{"num_hidden_layers": 12, "num_key_value_heads": 4, "positions": "learned", "qk_norm": false, "attn_scale": 0.0884, "learning_rate": 0.00461}
Each number is 50 + 15 x the weight over its row's rms, rounded and kept within 0 to 99. Layers, rows and columns count from 0. The size before them is the row's rms in percent of the matrix's.

# layer 9 MLP up, 1024x512, rms 0.139, rows 220-228, columns 0-255
100:02 55 74 66 73 52 31 46 68 26 57 76 48 34 55 60 24 46 69 62 36 60 54 52 27 57 68 41 28 53 58 61 39 75 43 31 44 47 42 63 56 53 67 26 40 56 58 61 57 49 55 17 31 42 69 56 35 71 51 57 22 48 60 74 53 60 75 54 38 59 51 31 37 62 81 45 48 30 73 68 67 64 72 23 50 46 53 40 65 81 65 52 53 43 49 64 83 32 49 62 47 43 37 49 49 57 59 50 77 35 26 65 40 71 59 24 32 19 47 60 68 46 33 52 55 27 41 42 53 54 64 55 57 68 57 50 40 69 35 51 49 51 57 41 45 50 37 41 47 70 90 56 48 38 40 56 50 25 55 45 51 37 52 43 49 50 50 60 54 57 55 49 39 39 54 75 62 41 04 52 54 57 49 77 44 45 52 55 27 42 60 46 44 30 35 53 34 41 23 45 58 29 55 67 63 26 36 44 61 46 42 52 41 60 51 05 41 59 46 59 53 31 77 62 38 51 75 54 57 30 58 43 32 61 16 82 46 65 39 45 26 31 52 62 50 42 01 55 43 38 49 71 53 45 62 40
098:55 29 62 47 23 41 47 51 67 61 51 40 67 29 10 60 76 47 51 59 24 35 52 68 33 54 44 40 51 71 45 35 53 51 58 45 44 17 61 54 45 62 28 60 54 28 36 39 68 55 67 32 52 61 51 70 13 35 29 66 41 61 51 32 60 26 45 72 39 63 79 40 46 64 62 34 34 37 74 46 69 60 34 52 44 32 59 45 50 70 51 70 54 54 58 60 46 81 72 25 46 69 42 55 56 69 42 40 38 43 37 82 65 47 67 43 71 43 80 67 61 69 47 51 51 45 17 73 41 73 56 63 65 74 44 13 46 33 56 36 30 59 36 46 40 47 42 46 00 48 43 61 54 65 62 46 47 60 46 54 48 51 65 28 42 73 49 62 47 67 56 62 44 40 29 68 45 64 43 41 66 84 43 55 62 68 45 70 49 51 79 72 50 82 63 46 64 54 72 54 56 48 51 55 70 54 78 26 44 37 40 83 36 50 61 60 41 46 44 58 53 18 63 48 53 20 79 54 22 43 82 44 41 39 40 47 83 47 56 57 71 56 39 66 40 49 46 43 40 46 48 07 43 69 64 52
106:31 21 28 61 68 37 42 38 53 47 26 33 40 63 51 43 44 59 47 54 42 40 42 21 39 72 50 20 52 39 59 23 55 39 50 35 40 37 36 63 70 77 72 47 58 52 27 59 37 45 40 60 48 46 42 44 52 50 86 58 35 29 16 39 62 66 73 28 45 46 42 36 43 59 45 58 38 42 61 60 49 28 67 17 68 35 51 44 39 56 27 49 43 23 81 52 38 72 71 69 66 39 35 50 48 51 72 27 21 44 47 34 31 61 75 90 38 66 65 53 55 51 68 59 64 68 95 58 63 58 65 28 26 38 44 43 59 51 51 50 54 40 76 70 83 43 47 45 67 49 56 46 26 38 52 29 34 51 50 62 40 52 55 41 57 70 56 65 23 40 31 50 51 44 48 20 54 71 38 49 59 44 57 51 51 41 22 64 65 45 65 68 65 47 35 58 69 55 50 21 66 56 48 64 56 59 73 25 36 52 36 73 41 75 31 49 52 36 40 69 51 51 77 38 44 54 73 52 41 47 60 49 34 61 55 46 85 40 62 48 58 63 47 27 47 68 41 66 48 61 64 35 49 61 58 57
093:33 46 44 61 46 63 60 69 66 68 54 59 47 36 34 45 29 54 52 48 42 57 76 63 39 42 54 25 59 51 52 44 40 38 55 45 36 54 27 16 32 42 48 40 50 83 50 40 54 65 17 41 67 35 44 54 31 63 46 54 47 71 46 66 40 81 62 44 31 74 59 24 48 56 44 66 36 51 50 36 49 86 55 37 71 39 48 57 69 38 38 48 53 34 55 61 32 38 58 50 44 40 46 56 38 42 64 51 63 27 65 64 68 43 73 15 51 38 65 37 44 45 53 54 64 43 54 44 68 47 67 47 67 33 36 57 30 44 29 65 57 63 38 54 26 46 47 36 48 54 44 56 65 54 78 70 68 59 57 68 50 24 47 45 40 52 33 40 56 32 57 69 76 51 38 70 63 75 67 53 49 41 59 70 41 65 60 28 69 53 60 66 70 43 69 41 52 58 49 43 22 34 18 00 41 23 57 78 48 51 28 50 56 24 30 42 34 60 52 48 58 52 52 61 69 47 57 35 50 35 45 37 16 80 45 60 50 65 50 36 52 39 36 47 73 60 61 46 35 62 60 59 37 47 60 40
093:38 33 37 36 63 65 22 34 60 25 62 43 44 54 71 42 27 54 63 47 58 50 46 49 49 39 58 45 28 58 34 64 23 37 60 43 47 52 74 59 64 39 18 33 14 68 39 61 46 48 31 50 57 37 54 42 37 20 59 29 23 40 66 64 62 56 32 61 65 16 65 58 36 67 22 58 47 30 54 65 34 37 27 45 69 60 52 31 42 52 22 68 67 70 59 57 37 42 46 39 46 48 62 57 51 42 64 51 58 35 58 64 66 05 60 88 39 61 44 63 47 52 57 65 60 67 46 59 55 53 36 51 82 32 45 33 44 50 57 69 46 43 60 39 67 38 54 23 34 49 59 52 62 34 46 83 21 58 52 45 45 30 69 64 22 83 43 72 38 82 58 49 51 63 67 44 60 38 53 72 31 31 37 59 64 38 46 67 75 55 44 74 70 78 48 50 46 59 45 38 63 72 74 63 28 45 52 44 50 56 44 55 59 60 52 66 47 70 28 43 43 63 58 61 33 53 29 35 42 69 47 46 52 70 65 26 40 46 29 36 44 49 54 45 53 32 42 67 38 69 52 78 32 31 41 39
105:50 33 48 52 34 48 40 37 65 58 58 59 22 53 34 58 49 78 42 53 42 78 49 65 80 59 52 39 76 40 43 51 35 54 69 58 57 71 36 52 36 48 73 52 29 63 69 87 38 76 45 26 47 53 58 61 50 45 41 42 83 37 54 30 59 27 45 43 53 32 65 42 58 68 12 74 45 44 34 50 57 56 32 80 46 76 36 62 55 59 56 59 37 43 48 43 40 55 58 84 49 50 44 53 77 59 42 41 52 35 45 50 48 52 49 62 45 67 50 48 31 47 49 62 17 68 49 73 42 75 75 56 58 52 46 69 27 53 52 26 34 52 46 35 71 47 52 57 62 68 65 62 42 35 30 49 46 63 42 60 62 62 51 15 38 47 54 56 62 49 27 52 29 58 35 56 49 28 60 47 33 44 56 45 72 90 73 52 58 51 28 58 52 41 56 58 42 26 61 54 65 82 30 42 52 52 39 39 56 50 20 57 53 44 31 49 43 78 34 65 32 63 60 30 45 46 30 76 56 36 47 41 59 43 66 25 41 51 57 65 58 40 37 52 68 41 21 60 46 47 38 54 10 51 40 43
096:43 45 59 69 58 50 40 38 38 51 43 77 44 66 57 42 58 37 43 56 68 72 87 46 45 60 52 56 58 60 29 41 23 00 45 48 58 29 36 46 75 71 52 21 57 74 35 60 29 57 48 55 75 56 42 70 41 52 44 65 41 68 63 30 42 65 44 60 41 57 43 41 64 16 50 67 47 61 67 29 34 41 37 39 77 58 66 60 49 74 53 57 40 43 50 51 53 36 86 43 43 72 50 70 50 74 53 49 66 64 46 66 58 64 51 83 75 49 47 52 44 35 31 50 45 60 50 54 33 48 46 28 59 49 39 76 43 56 62 75 51 62 40 41 58 28 63 41 52 35 41 64 60 22 34 23 38 79 50 86 57 40 37 37 13 42 56 23 72 48 80 48 32 91 37 44 52 45 41 86 32 24 52 45 22 17 68 67 51 47 72 38 53 40 39 52 70 41 49 44 32 48 48 48 35 66 60 52 21 68 49 35 48 48 33 39 57 53 59 49 61 77 67 51 41 54 52 60 69 54 48 20 28 56 35 56 76 50 56 57 33 63 51 36 50 37 49 45 38 75 55 63 58 66 29 45
101:20 40 75 64 90 67 55 64 67 33 36 31 57 62 43 64 66 49 70 39 62 42 53 43 47 76 66 46 43 62 64 84 72 66 34 34 62 46 49 48 49 59 55 65 25 64 38 35 74 69 59 50 44 35 50 67 53 49 56 56 55 35 33 45 64 78 53 75 62 55 78 47 55 53 48 44 63 50 67 47 60 54 76 78 34 47 52 42 41 40 20 44 56 68 63 36 46 70 74 35 62 49 38 51 52 53 52 54 48 71 47 59 55 60 38 38 57 44 74 62 77 52 64 59 64 65 62 73 65 54 28 72 45 45 55 71 45 38 50 30 74 58 53 34 60 39 62 47 44 36 57 73 27 52 49 40 48 36 72 34 19 37 40 52 53 62 85 46 44 47 64 51 44 58 63 23 28 42 69 77 70 74 37 59 82 44 44 58 72 66 45 99 56 17 82 28 58 46 39 35 49 49 33 59 24 60 38 36 56 59 59 49 52 21 60 89 53 55 53 48 57 32 52 35 48 49 50 76 24 54 68 32 37 75 64 51 74 69 47 37 39 60 22 73 43 50 03 45 57 63 41 48 63 41 39 51
095:54 45 48 63 43 68 21 71 43 43 77 39 74 30 80 33 39 50 51 69 35 41 43 33 61 50 43 68 81 47 66 25 48 45 65 51 70 60 27 47 69 48 73 53 47 66 23 58 27 60 74 12 50 35 61 66 61 45 64 58 36 48 28 41 46 70 60 58 51 49 90 44 51 26 25 32 34 38 49 52 41 65 50 53 34 51 37 65 63 46 63 48 61 28 49 57 52 32 28 44 59 30 56 61 35 45 37 21 38 39 29 52 45 42 73 52 34 38 09 59 64 49 62 63 12 24 34 48 21 54 35 36 51 62 31 41 50 54 45 41 46 23 53 25 47 63 20 50 33 47 41 82 53 54 49 34 27 55 52 49 35 16 58 48 15 55 44 68 40 42 38 44 50 60 65 45 41 49 49 41 38 29 34 41 30 46 48 63 51 52 25 47 50 36 48 31 58 47 55 53 35 39 57 56 20 46 42 37 47 47 33 43 38 62 48 63 76 78 26 41 68 68 65 38 50 34 54 46 79 36 50 38 39 20 43 69 52 37 48 48 44 49 67 46 30 33 15 32 49 35 29 22 67 46 46 35
# layer 9 MLP down (transposed), 1024x512, rms 0.133, rows 220-228, columns 0-255
098:44 64 51 37 20 59 23 70 83 29 64 47 30 45 70 26 44 40 29 39 51 42 33 06 58 21 49 24 57 40 48 61 72 50 46 48 57 57 72 67 37 73 52 74 48 59 62 83 70 56 32 22 41 48 56 78 34 64 52 67 45 57 66 45 40 70 74 38 89 53 31 33 76 50 38 45 34 64 52 65 43 58 53 57 54 38 19 69 75 50 43 40 56 62 47 67 71 51 46 44 28 66 76 72 33 54 26 78 45 32 54 54 55 41 38 26 35 48 42 34 58 33 17 33 36 39 32 54 68 61 53 38 61 49 37 53 42 58 43 44 55 52 32 68 23 54 70 78 44 57 64 56 60 35 71 45 52 60 26 74 76 65 58 60 38 59 73 66 64 50 33 66 54 41 56 07 44 51 50 66 30 61 47 70 59 48 45 69 30 67 64 53 52 26 40 69 43 61 61 35 65 41 71 48 58 41 47 49 58 60 27 44 62 57 50 41 39 49 29 38 39 49 62 66 62 61 60 47 27 42 41 83 59 17 88 46 91 39 56 38 47 29 62 44 50 15 64 37 38 64 63 56 45 40 72 62
096:22 31 27 72 48 76 27 56 48 38 61 59 47 40 45 47 39 32 32 40 57 39 49 75 51 65 79 40 67 49 12 41 26 49 61 60 41 68 45 48 71 42 58 52 39 70 33 22 52 33 51 59 45 30 71 37 31 46 64 41 47 60 44 46 56 55 58 46 50 48 57 32 25 62 63 56 46 54 61 34 36 61 66 50 38 55 24 47 46 47 89 65 41 48 72 60 99 31 49 27 62 41 61 44 31 44 58 44 47 46 28 39 61 19 49 79 62 53 54 51 62 49 38 48 77 62 25 66 21 77 27 13 29 55 29 48 58 37 30 68 31 41 62 57 48 59 43 37 43 60 60 54 43 56 28 62 58 42 44 64 46 39 45 53 54 72 58 40 51 44 77 95 54 50 80 57 48 51 41 41 34 50 42 43 39 46 60 74 43 64 62 65 71 57 59 22 25 54 57 56 47 55 61 56 45 58 59 56 34 29 31 72 35 43 43 61 54 63 35 21 53 66 28 41 46 18 43 52 51 47 80 65 71 64 58 50 68 91 33 71 66 44 50 53 48 69 30 51 23 52 60 35 37 47 37 54
093:24 77 41 49 64 76 28 27 75 62 50 47 30 54 26 45 44 50 56 58 27 30 45 51 26 67 55 31 37 46 57 32 39 28 35 71 30 47 26 60 60 64 24 29 28 45 51 52 66 68 31 49 60 42 48 42 54 70 53 53 33 62 69 43 51 53 78 47 22 52 51 48 39 43 64 63 47 38 90 52 91 57 45 63 81 48 45 18 65 63 47 69 17 51 52 65 27 69 40 58 54 61 51 65 57 50 40 58 19 50 33 46 42 76 58 61 33 35 36 22 72 54 55 28 27 51 57 50 45 74 49 58 51 31 53 37 55 44 50 50 66 53 45 40 60 84 50 27 55 41 41 58 19 53 43 54 39 45 53 54 00 51 16 44 43 46 35 61 76 10 41 20 40 56 70 52 55 53 49 48 55 34 43 37 51 49 55 67 48 44 69 41 45 59 47 46 52 59 55 69 54 61 58 36 66 52 44 45 56 47 41 45 50 54 54 49 38 35 56 59 43 63 55 42 40 48 57 46 28 43 27 58 32 45 46 37 67 57 67 50 54 59 36 82 43 54 36 38 55 47 43 16 51 30 30 42
100:63 61 29 54 48 76 60 56 64 64 74 42 43 33 53 56 26 56 74 57 61 32 60 32 26 53 21 43 68 18 52 63 29 36 56 33 37 54 63 32 63 47 42 60 67 70 66 32 18 57 72 47 48 41 41 30 45 64 53 63 23 41 44 37 73 54 50 93 42 64 61 23 57 59 43 69 09 45 34 32 86 40 59 64 22 53 22 31 66 51 34 48 57 65 71 30 64 55 48 51 29 69 33 49 56 58 37 47 66 34 33 33 53 54 53 66 40 27 54 59 38 26 61 66 81 40 49 62 44 61 47 43 47 29 37 45 50 48 52 59 39 28 68 28 55 47 60 26 62 51 34 39 40 45 51 66 32 79 74 37 62 90 61 67 51 48 81 37 60 49 55 51 57 60 47 55 76 26 69 28 34 55 47 38 65 76 60 55 73 46 49 33 38 49 63 60 44 51 48 56 35 29 36 61 58 40 66 47 48 38 52 30 61 48 61 71 55 47 38 59 41 59 58 48 78 36 76 69 48 35 55 72 64 52 37 49 65 36 54 61 41 77 52 72 59 49 45 50 58 51 36 30 55 54 50 63
099:67 44 62 10 42 43 36 46 65 58 67 37 69 73 24 59 67 27 46 54 17 42 30 38 83 49 43 82 42 78 51 56 44 62 66 45 39 37 55 38 58 54 19 40 67 50 61 32 76 41 49 85 53 65 61 50 57 34 62 51 40 36 69 35 59 15 69 55 78 75 04 59 49 58 61 63 50 54 58 34 58 54 46 38 39 32 49 43 49 22 50 05 41 66 53 75 54 48 40 53 40 52 72 30 44 22 60 55 50 36 69 32 46 51 42 66 88 67 70 41 68 42 44 53 46 50 59 60 44 82 65 60 63 65 61 43 57 61 70 10 57 65 62 68 49 41 43 51 31 24 28 35 53 52 53 58 35 54 27 68 60 41 34 44 60 72 34 80 70 46 32 36 49 57 50 32 52 36 36 46 51 79 39 39 29 53 59 62 46 63 77 62 55 60 51 45 76 39 66 27 61 55 51 59 64 40 35 22 70 53 29 63 39 56 43 52 62 51 33 55 21 41 27 50 34 29 28 70 69 40 54 59 77 51 55 46 48 39 52 60 47 81 66 25 61 53 55 59 49 46 38 53 40 60 50 45
098:43 46 53 54 74 25 52 62 53 61 51 52 43 57 39 43 45 36 45 55 61 53 66 71 45 73 52 27 32 66 64 23 50 72 64 93 59 66 57 46 42 32 34 55 46 49 75 70 45 57 82 38 55 44 79 21 36 28 73 36 51 71 42 38 46 50 64 73 55 58 75 51 50 31 50 63 41 65 46 38 79 48 69 54 57 58 42 61 40 26 19 61 43 54 70 41 44 57 62 76 40 34 35 34 65 50 74 56 65 64 33 55 80 45 50 48 37 44 41 72 40 32 35 45 39 20 54 38 25 40 36 56 53 40 55 13 31 19 51 48 34 23 77 62 54 02 49 94 16 73 59 45 75 41 36 44 51 47 44 46 42 76 40 49 36 60 71 52 53 73 47 38 28 26 49 41 25 59 37 66 69 60 55 34 55 94 27 30 40 63 25 45 61 54 66 56 41 35 70 48 43 43 27 56 61 41 72 37 36 41 35 49 47 64 34 38 70 34 25 54 55 72 55 36 53 24 44 38 30 28 57 65 41 67 55 36 35 62 57 40 19 48 64 63 55 61 36 37 45 33 45 51 63 25 55 49
091:68 62 44 33 49 62 41 27 50 46 47 68 50 74 38 44 45 60 62 35 62 58 27 63 70 60 23 54 59 36 78 29 52 43 46 45 40 52 59 33 09 69 53 47 54 50 38 58 35 68 71 53 25 31 65 24 45 58 55 43 62 40 50 67 51 34 27 80 45 44 36 26 41 54 60 30 56 56 54 40 36 31 48 16 56 52 50 57 60 43 35 40 53 55 66 42 48 46 58 64 56 63 90 43 30 49 68 46 74 30 46 53 50 44 48 43 71 45 40 66 54 59 39 37 44 64 34 38 37 46 14 66 45 48 46 67 37 78 48 61 44 53 73 39 53 39 69 71 35 65 56 38 70 55 42 76 51 60 58 45 64 52 75 52 45 60 37 25 43 43 67 74 71 46 78 76 52 29 50 48 65 67 62 60 52 60 57 65 70 36 59 74 50 42 26 43 34 48 61 61 47 39 38 27 73 49 42 65 50 85 61 46 55 63 53 45 72 75 52 67 42 38 48 55 54 50 41 43 36 59 54 69 31 72 53 40 33 24 53 49 51 81 33 91 44 72 34 47 58 65 58 27 44 32 61 53
100:54 55 25 50 59 46 41 56 35 65 43 60 53 31 43 39 67 50 44 47 57 73 38 81 43 25 41 71 56 60 54 70 67 51 52 41 50 55 39 40 30 49 49 54 53 57 57 46 39 60 51 61 62 62 35 54 36 45 48 55 45 41 47 50 38 68 53 59 17 47 61 61 55 54 45 36 58 76 60 61 56 57 58 51 48 33 59 54 43 39 65 59 14 65 35 66 19 59 50 39 33 44 36 27 47 41 44 43 49 45 40 44 66 36 53 40 77 51 29 42 46 61 41 52 44 51 49 52 48 23 34 51 40 35 63 37 43 67 36 70 35 51 61 47 11 72 62 61 47 33 48 41 68 56 24 46 42 68 42 50 60 24 61 27 61 49 31 28 63 55 23 55 53 45 60 36 39 52 41 68 69 51 35 43 35 43 58 58 66 40 47 34 53 45 37 55 60 27 60 41 49 51 77 68 45 55 45 46 23 16 28 66 60 54 20 30 52 19 75 32 47 68 64 53 53 25 31 36 48 56 48 17 42 36 36 37 40 43 46 60 41 77 52 49 66 43 50 64 64 73 60 61 53 58 57 33
098:46 36 00 51 41 72 49 77 33 68 22 19 25 58 31 35 51 24 38 49 40 66 52 52 46 53 27 69 63 43 70 40 37 69 24 39 50 37 45 62 57 55 55 74 43 52 62 80 53 62 75 53 49 39 55 56 27 62 74 58 43 44 60 33 46 39 62 43 64 45 34 53 47 70 52 64 70 37 49 56 46 46 29 73 49 46 62 67 47 37 72 49 28 64 64 50 37 50 66 50 49 43 67 54 53 44 36 57 49 61 45 48 63 33 38 62 61 59 36 62 59 49 38 51 47 38 46 55 53 61 82 47 60 49 51 76 56 52 74 44 71 34 54 58 41 53 61 58 65 55 27 63 72 56 41 20 10 32 81 50 39 53 28 47 36 48 75 49 62 75 64 48 67 15 43 46 44 43 45 31 16 20 38 62 74 32 60 55 51 66 29 68 58 77 38 45 46 40 31 51 40 62 56 60 65 63 51 49 60 30 29 54 45 44 44 54 63 47 24 61 35 67 57 58 75 39 70 35 29 79 14 42 53 61 51 76 20 57 44 70 47 62 62 39 79 36 56 42 60 46 47 51 39 33 51 63
# layer 9 MLP gate, 1024x512, rms 0.129, rows 221-229, columns 0-255
097:61 71 45 24 37 35 68 13 18 40 45 42 76 59 54 48 86 29 71 30 51 48 68 38 73 39 56 58 33 48 50 76 51 11 49 55 33 53 33 53 39 36 41 57 59 48 36 72 20 51 08 50 52 45 30 48 52 68 63 32 52 70 41 56 28 50 68 38 29 61 20 40 48 36 49 63 72 35 41 36 40 37 48 49 43 49 27 55 61 51 30 43 58 33 89 64 43 51 31 66 50 36 46 30 35 36 63 50 82 35 57 40 65 37 18 43 42 40 45 50 69 39 57 40 47 57 42 50 46 20 54 38 28 36 39 45 46 61 34 55 65 48 39 49 38 70 54 48 38 53 56 51 44 55 46 38 46 56 50 45 57 58 66 73 32 31 55 24 31 42 26 42 38 64 53 37 36 53 73 38 49 27 59 34 42 31 55 44 40 52 73 22 43 62 62 61 51 70 43 59 23 48 61 45 48 67 40 31 31 57 59 17 61 42 57 37 56 69 66 49 43 38 39 57 42 71 40 52 42 18 50 36 71 62 31 82 51 57 36 60 58 68 56 55 76 45 57 67 48 60 38 58 72 41 45 45
103:40 63 69 58 48 28 53 38 72 63 52 52 84 57 53 63 49 53 55 56 30 51 91 77 66 45 41 62 68 48 54 83 36 52 45 38 83 44 24 51 63 69 34 51 39 54 70 76 59 68 42 64 65 53 56 61 46 62 71 60 45 17 57 51 63 54 39 27 55 26 61 42 44 34 54 51 58 65 49 51 47 58 58 57 47 35 37 33 11 44 62 53 48 60 41 59 42 30 42 48 45 37 67 46 56 66 37 65 62 53 54 26 65 47 60 63 51 40 49 48 32 59 50 58 42 46 39 87 60 68 57 41 72 60 73 38 31 45 50 39 59 72 36 52 29 48 40 98 47 39 70 57 73 23 39 47 76 68 34 64 77 47 75 32 47 43 65 61 63 45 56 33 07 33 57 29 44 85 34 31 15 40 43 00 54 52 64 34 59 42 65 67 47 57 19 40 44 52 72 54 46 75 52 66 80 63 48 58 46 52 50 43 45 56 51 60 65 57 55 27 40 44 33 43 33 56 22 46 34 23 51 52 47 43 45 52 42 56 63 53 49 60 52 60 03 26 61 54 30 53 50 47 44 35 74 24
097:84 28 36 55 39 47 33 58 43 41 64 34 55 44 84 71 48 62 57 49 48 35 64 42 58 30 48 40 74 38 49 33 37 83 17 56 65 41 58 61 44 66 43 56 75 37 36 47 59 54 30 33 30 40 55 25 62 22 63 62 38 45 49 46 36 37 61 39 22 59 49 57 40 41 54 68 47 65 39 48 10 43 29 51 67 41 69 62 15 63 35 37 54 59 72 48 38 77 22 63 36 53 49 35 49 54 51 40 28 54 68 33 73 35 44 63 48 83 53 41 41 27 43 73 22 49 52 33 22 58 77 37 39 46 55 59 29 32 50 79 61 45 56 68 80 62 18 56 50 41 40 27 75 60 41 43 53 67 38 29 61 51 57 38 79 58 49 43 52 34 59 56 51 58 48 61 36 61 62 60 36 48 55 42 32 60 77 43 68 40 47 30 35 47 33 40 54 51 46 51 53 41 58 62 66 46 30 51 50 58 45 44 29 51 45 34 54 71 35 42 56 66 69 69 48 46 49 59 41 51 24 41 39 39 70 58 53 54 53 50 33 29 45 58 70 64 53 35 37 43 60 49 71 43 50 46
098:83 61 48 63 28 39 40 59 52 54 54 55 34 44 42 38 33 55 43 63 23 52 24 38 59 43 46 68 64 52 45 72 47 39 49 76 61 38 40 39 40 57 35 38 62 54 43 49 39 49 75 46 62 49 60 54 39 49 54 63 54 16 58 48 41 61 32 44 12 46 50 56 47 37 59 51 87 57 30 41 68 53 46 41 60 40 46 40 18 46 77 32 56 67 76 60 56 54 68 74 17 36 65 47 27 52 36 41 57 49 43 36 63 43 74 47 59 43 52 36 52 37 73 60 35 47 55 69 64 66 52 32 72 44 68 64 65 73 46 64 52 31 72 39 43 42 56 45 41 63 48 62 49 29 70 55 21 37 55 61 65 65 54 21 83 55 62 56 49 57 24 41 69 67 54 55 55 46 30 44 66 35 44 17 63 66 33 68 33 69 66 56 58 35 36 62 56 48 63 53 78 39 50 62 30 58 54 25 49 48 45 40 55 64 40 49 29 45 37 60 40 61 56 50 28 41 15 53 66 54 55 07 55 66 79 50 58 36 54 29 77 28 45 44 39 35 16 92 52 55 38 32 60 71 48 34
097:82 45 30 58 31 39 45 71 32 59 60 58 56 30 59 61 49 34 83 45 65 86 60 49 44 71 44 62 63 60 44 53 36 45 38 52 62 50 61 57 41 67 68 54 61 60 39 37 51 40 61 69 29 43 63 27 41 35 42 61 51 43 78 59 67 50 59 53 62 51 52 55 57 60 46 43 37 50 63 38 36 58 49 57 43 45 39 70 78 42 35 72 50 43 80 58 48 31 58 39 72 39 56 60 24 65 43 60 53 58 52 43 45 55 47 80 44 54 33 51 57 35 47 29 49 14 35 44 77 66 36 18 72 43 49 41 39 76 64 47 54 45 35 44 53 50 46 34 60 57 52 64 58 63 32 49 63 53 65 71 40 42 59 56 72 48 46 59 71 59 73 46 64 55 53 57 39 77 24 42 48 52 52 52 53 67 58 35 49 62 38 40 62 25 32 61 50 55 15 37 71 60 60 27 23 34 23 64 32 44 50 55 54 15 51 48 46 56 60 57 36 36 58 68 18 51 43 57 46 88 30 75 64 50 74 51 66 74 38 54 38 37 93 35 46 64 48 51 48 67 21 69 49 30 53 33
093:42 55 42 68 49 68 48 47 37 56 52 59 57 23 47 44 41 39 77 44 50 35 36 24 51 25 66 80 31 49 40 63 49 46 62 69 37 30 59 59 38 56 33 56 68 32 36 36 41 43 34 24 33 64 60 73 70 41 61 56 50 45 73 34 58 56 40 72 36 63 54 45 53 51 73 42 73 46 71 88 25 43 49 59 49 31 21 56 34 39 42 37 32 68 55 48 60 52 17 22 40 60 52 40 13 41 49 52 74 59 45 67 00 54 80 55 32 42 48 34 57 65 39 73 65 65 09 58 37 53 74 53 56 49 33 49 77 43 42 70 36 48 37 72 43 62 53 50 49 42 45 71 69 43 40 20 47 31 40 27 52 29 69 51 47 55 47 20 21 48 38 64 48 66 67 34 55 52 53 40 61 39 86 42 46 45 65 77 56 51 39 57 54 68 68 55 56 48 48 49 48 62 53 74 42 42 09 74 41 31 60 45 67 59 60 33 40 39 54 62 26 62 77 55 37 61 31 61 52 51 79 30 41 61 35 45 35 50 79 52 60 56 56 57 78 22 28 39 58 90 36 29 65 36 53 68
094:37 76 64 41 53 40 68 54 47 43 61 72 20 44 45 47 85 50 32 45 62 50 82 64 39 41 64 67 51 95 61 32 47 56 65 37 49 46 49 67 67 59 51 47 68 55 58 64 33 55 56 49 45 44 06 67 59 59 45 41 62 45 89 46 53 44 44 59 47 84 26 56 56 62 40 42 63 36 42 44 37 85 31 38 53 57 34 77 39 48 60 54 64 44 65 44 33 35 37 66 35 76 91 26 42 50 67 50 32 28 24 45 45 49 61 41 82 35 55 76 60 69 22 53 51 60 43 39 37 39 41 37 40 56 48 45 38 32 61 59 71 41 20 58 65 08 55 51 75 41 60 49 55 31 73 49 70 36 28 59 69 76 68 52 62 48 46 54 54 33 66 50 35 50 53 41 45 50 34 45 78 46 35 25 65 62 45 47 40 56 58 39 54 51 48 48 43 52 70 35 48 63 60 63 34 76 81 65 53 62 48 24 53 55 41 34 53 44 68 69 67 37 64 55 46 22 41 55 44 63 45 46 43 24 64 76 53 50 31 46 58 60 51 59 44 30 55 37 27 52 38 50 46 43 39 23
094:63 55 60 71 49 54 57 63 24 49 61 49 41 53 33 52 21 54 37 38 71 65 52 35 59 67 55 37 66 45 37 50 56 48 51 66 55 68 39 34 56 67 48 40 43 57 79 44 53 44 31 48 48 29 41 61 56 49 52 52 42 53 34 64 37 25 59 52 61 81 32 81 51 50 68 48 30 39 72 53 42 72 37 41 44 57 44 43 42 61 47 60 44 42 44 50 34 33 41 53 18 99 46 69 26 82 39 54 59 86 41 44 52 56 51 52 63 42 65 58 37 65 38 49 42 61 62 64 45 43 58 48 69 71 21 63 64 54 34 31 65 33 48 45 29 33 71 52 72 72 27 47 15 62 31 50 41 27 51 43 41 66 50 52 80 41 57 51 56 46 67 50 28 23 41 51 36 76 55 50 13 45 32 21 70 53 40 42 62 73 43 47 23 59 25 28 60 52 24 34 47 52 63 48 25 42 43 48 81 48 26 50 67 46 28 68 70 60 48 72 48 29 73 53 60 63 39 52 55 44 31 40 68 40 45 35 29 76 56 31 43 71 40 57 56 53 50 52 78 81 35 40 67 59 32 76
095:32 50 53 67 44 27 43 50 52 55 57 38 21 54 35 38 56 44 48 59 21 60 48 40 73 35 48 56 21 45 66 12 45 45 16 55 49 70 61 55 59 66 59 50 27 46 56 67 43 57 45 44 43 68 43 55 62 52 36 11 40 46 60 77 62 34 40 25 64 67 48 43 45 46 23 43 38 56 49 30 94 32 39 57 68 58 40 39 55 73 49 33 62 51 60 76 53 57 25 07 48 46 54 27 63 63 24 61 30 86 40 50 10 55 57 40 27 50 25 41 71 36 44 58 53 60 57 41 37 51 44 46 61 44 35 54 31 54 52 44 32 30 64 53 55 49 53 54 38 52 60 47 82 41 43 51 31 25 49 69 62 51 40 50 55 63 64 49 46 52 32 55 42 50 69 46 54 56 62 08 48 40 30 79 61 45 56 64 73 35 43 28 53 53 35 31 57 37 51 44 30 38 40 49 63 70 71 72 66 42 37 71 57 57 50 49 42 29 55 52 13 49 58 41 63 38 53 51 45 75 82 46 59 44 30 88 59 49 36 67 47 70 66 30 41 45 73 18 46 39 43 64 36 61 55 38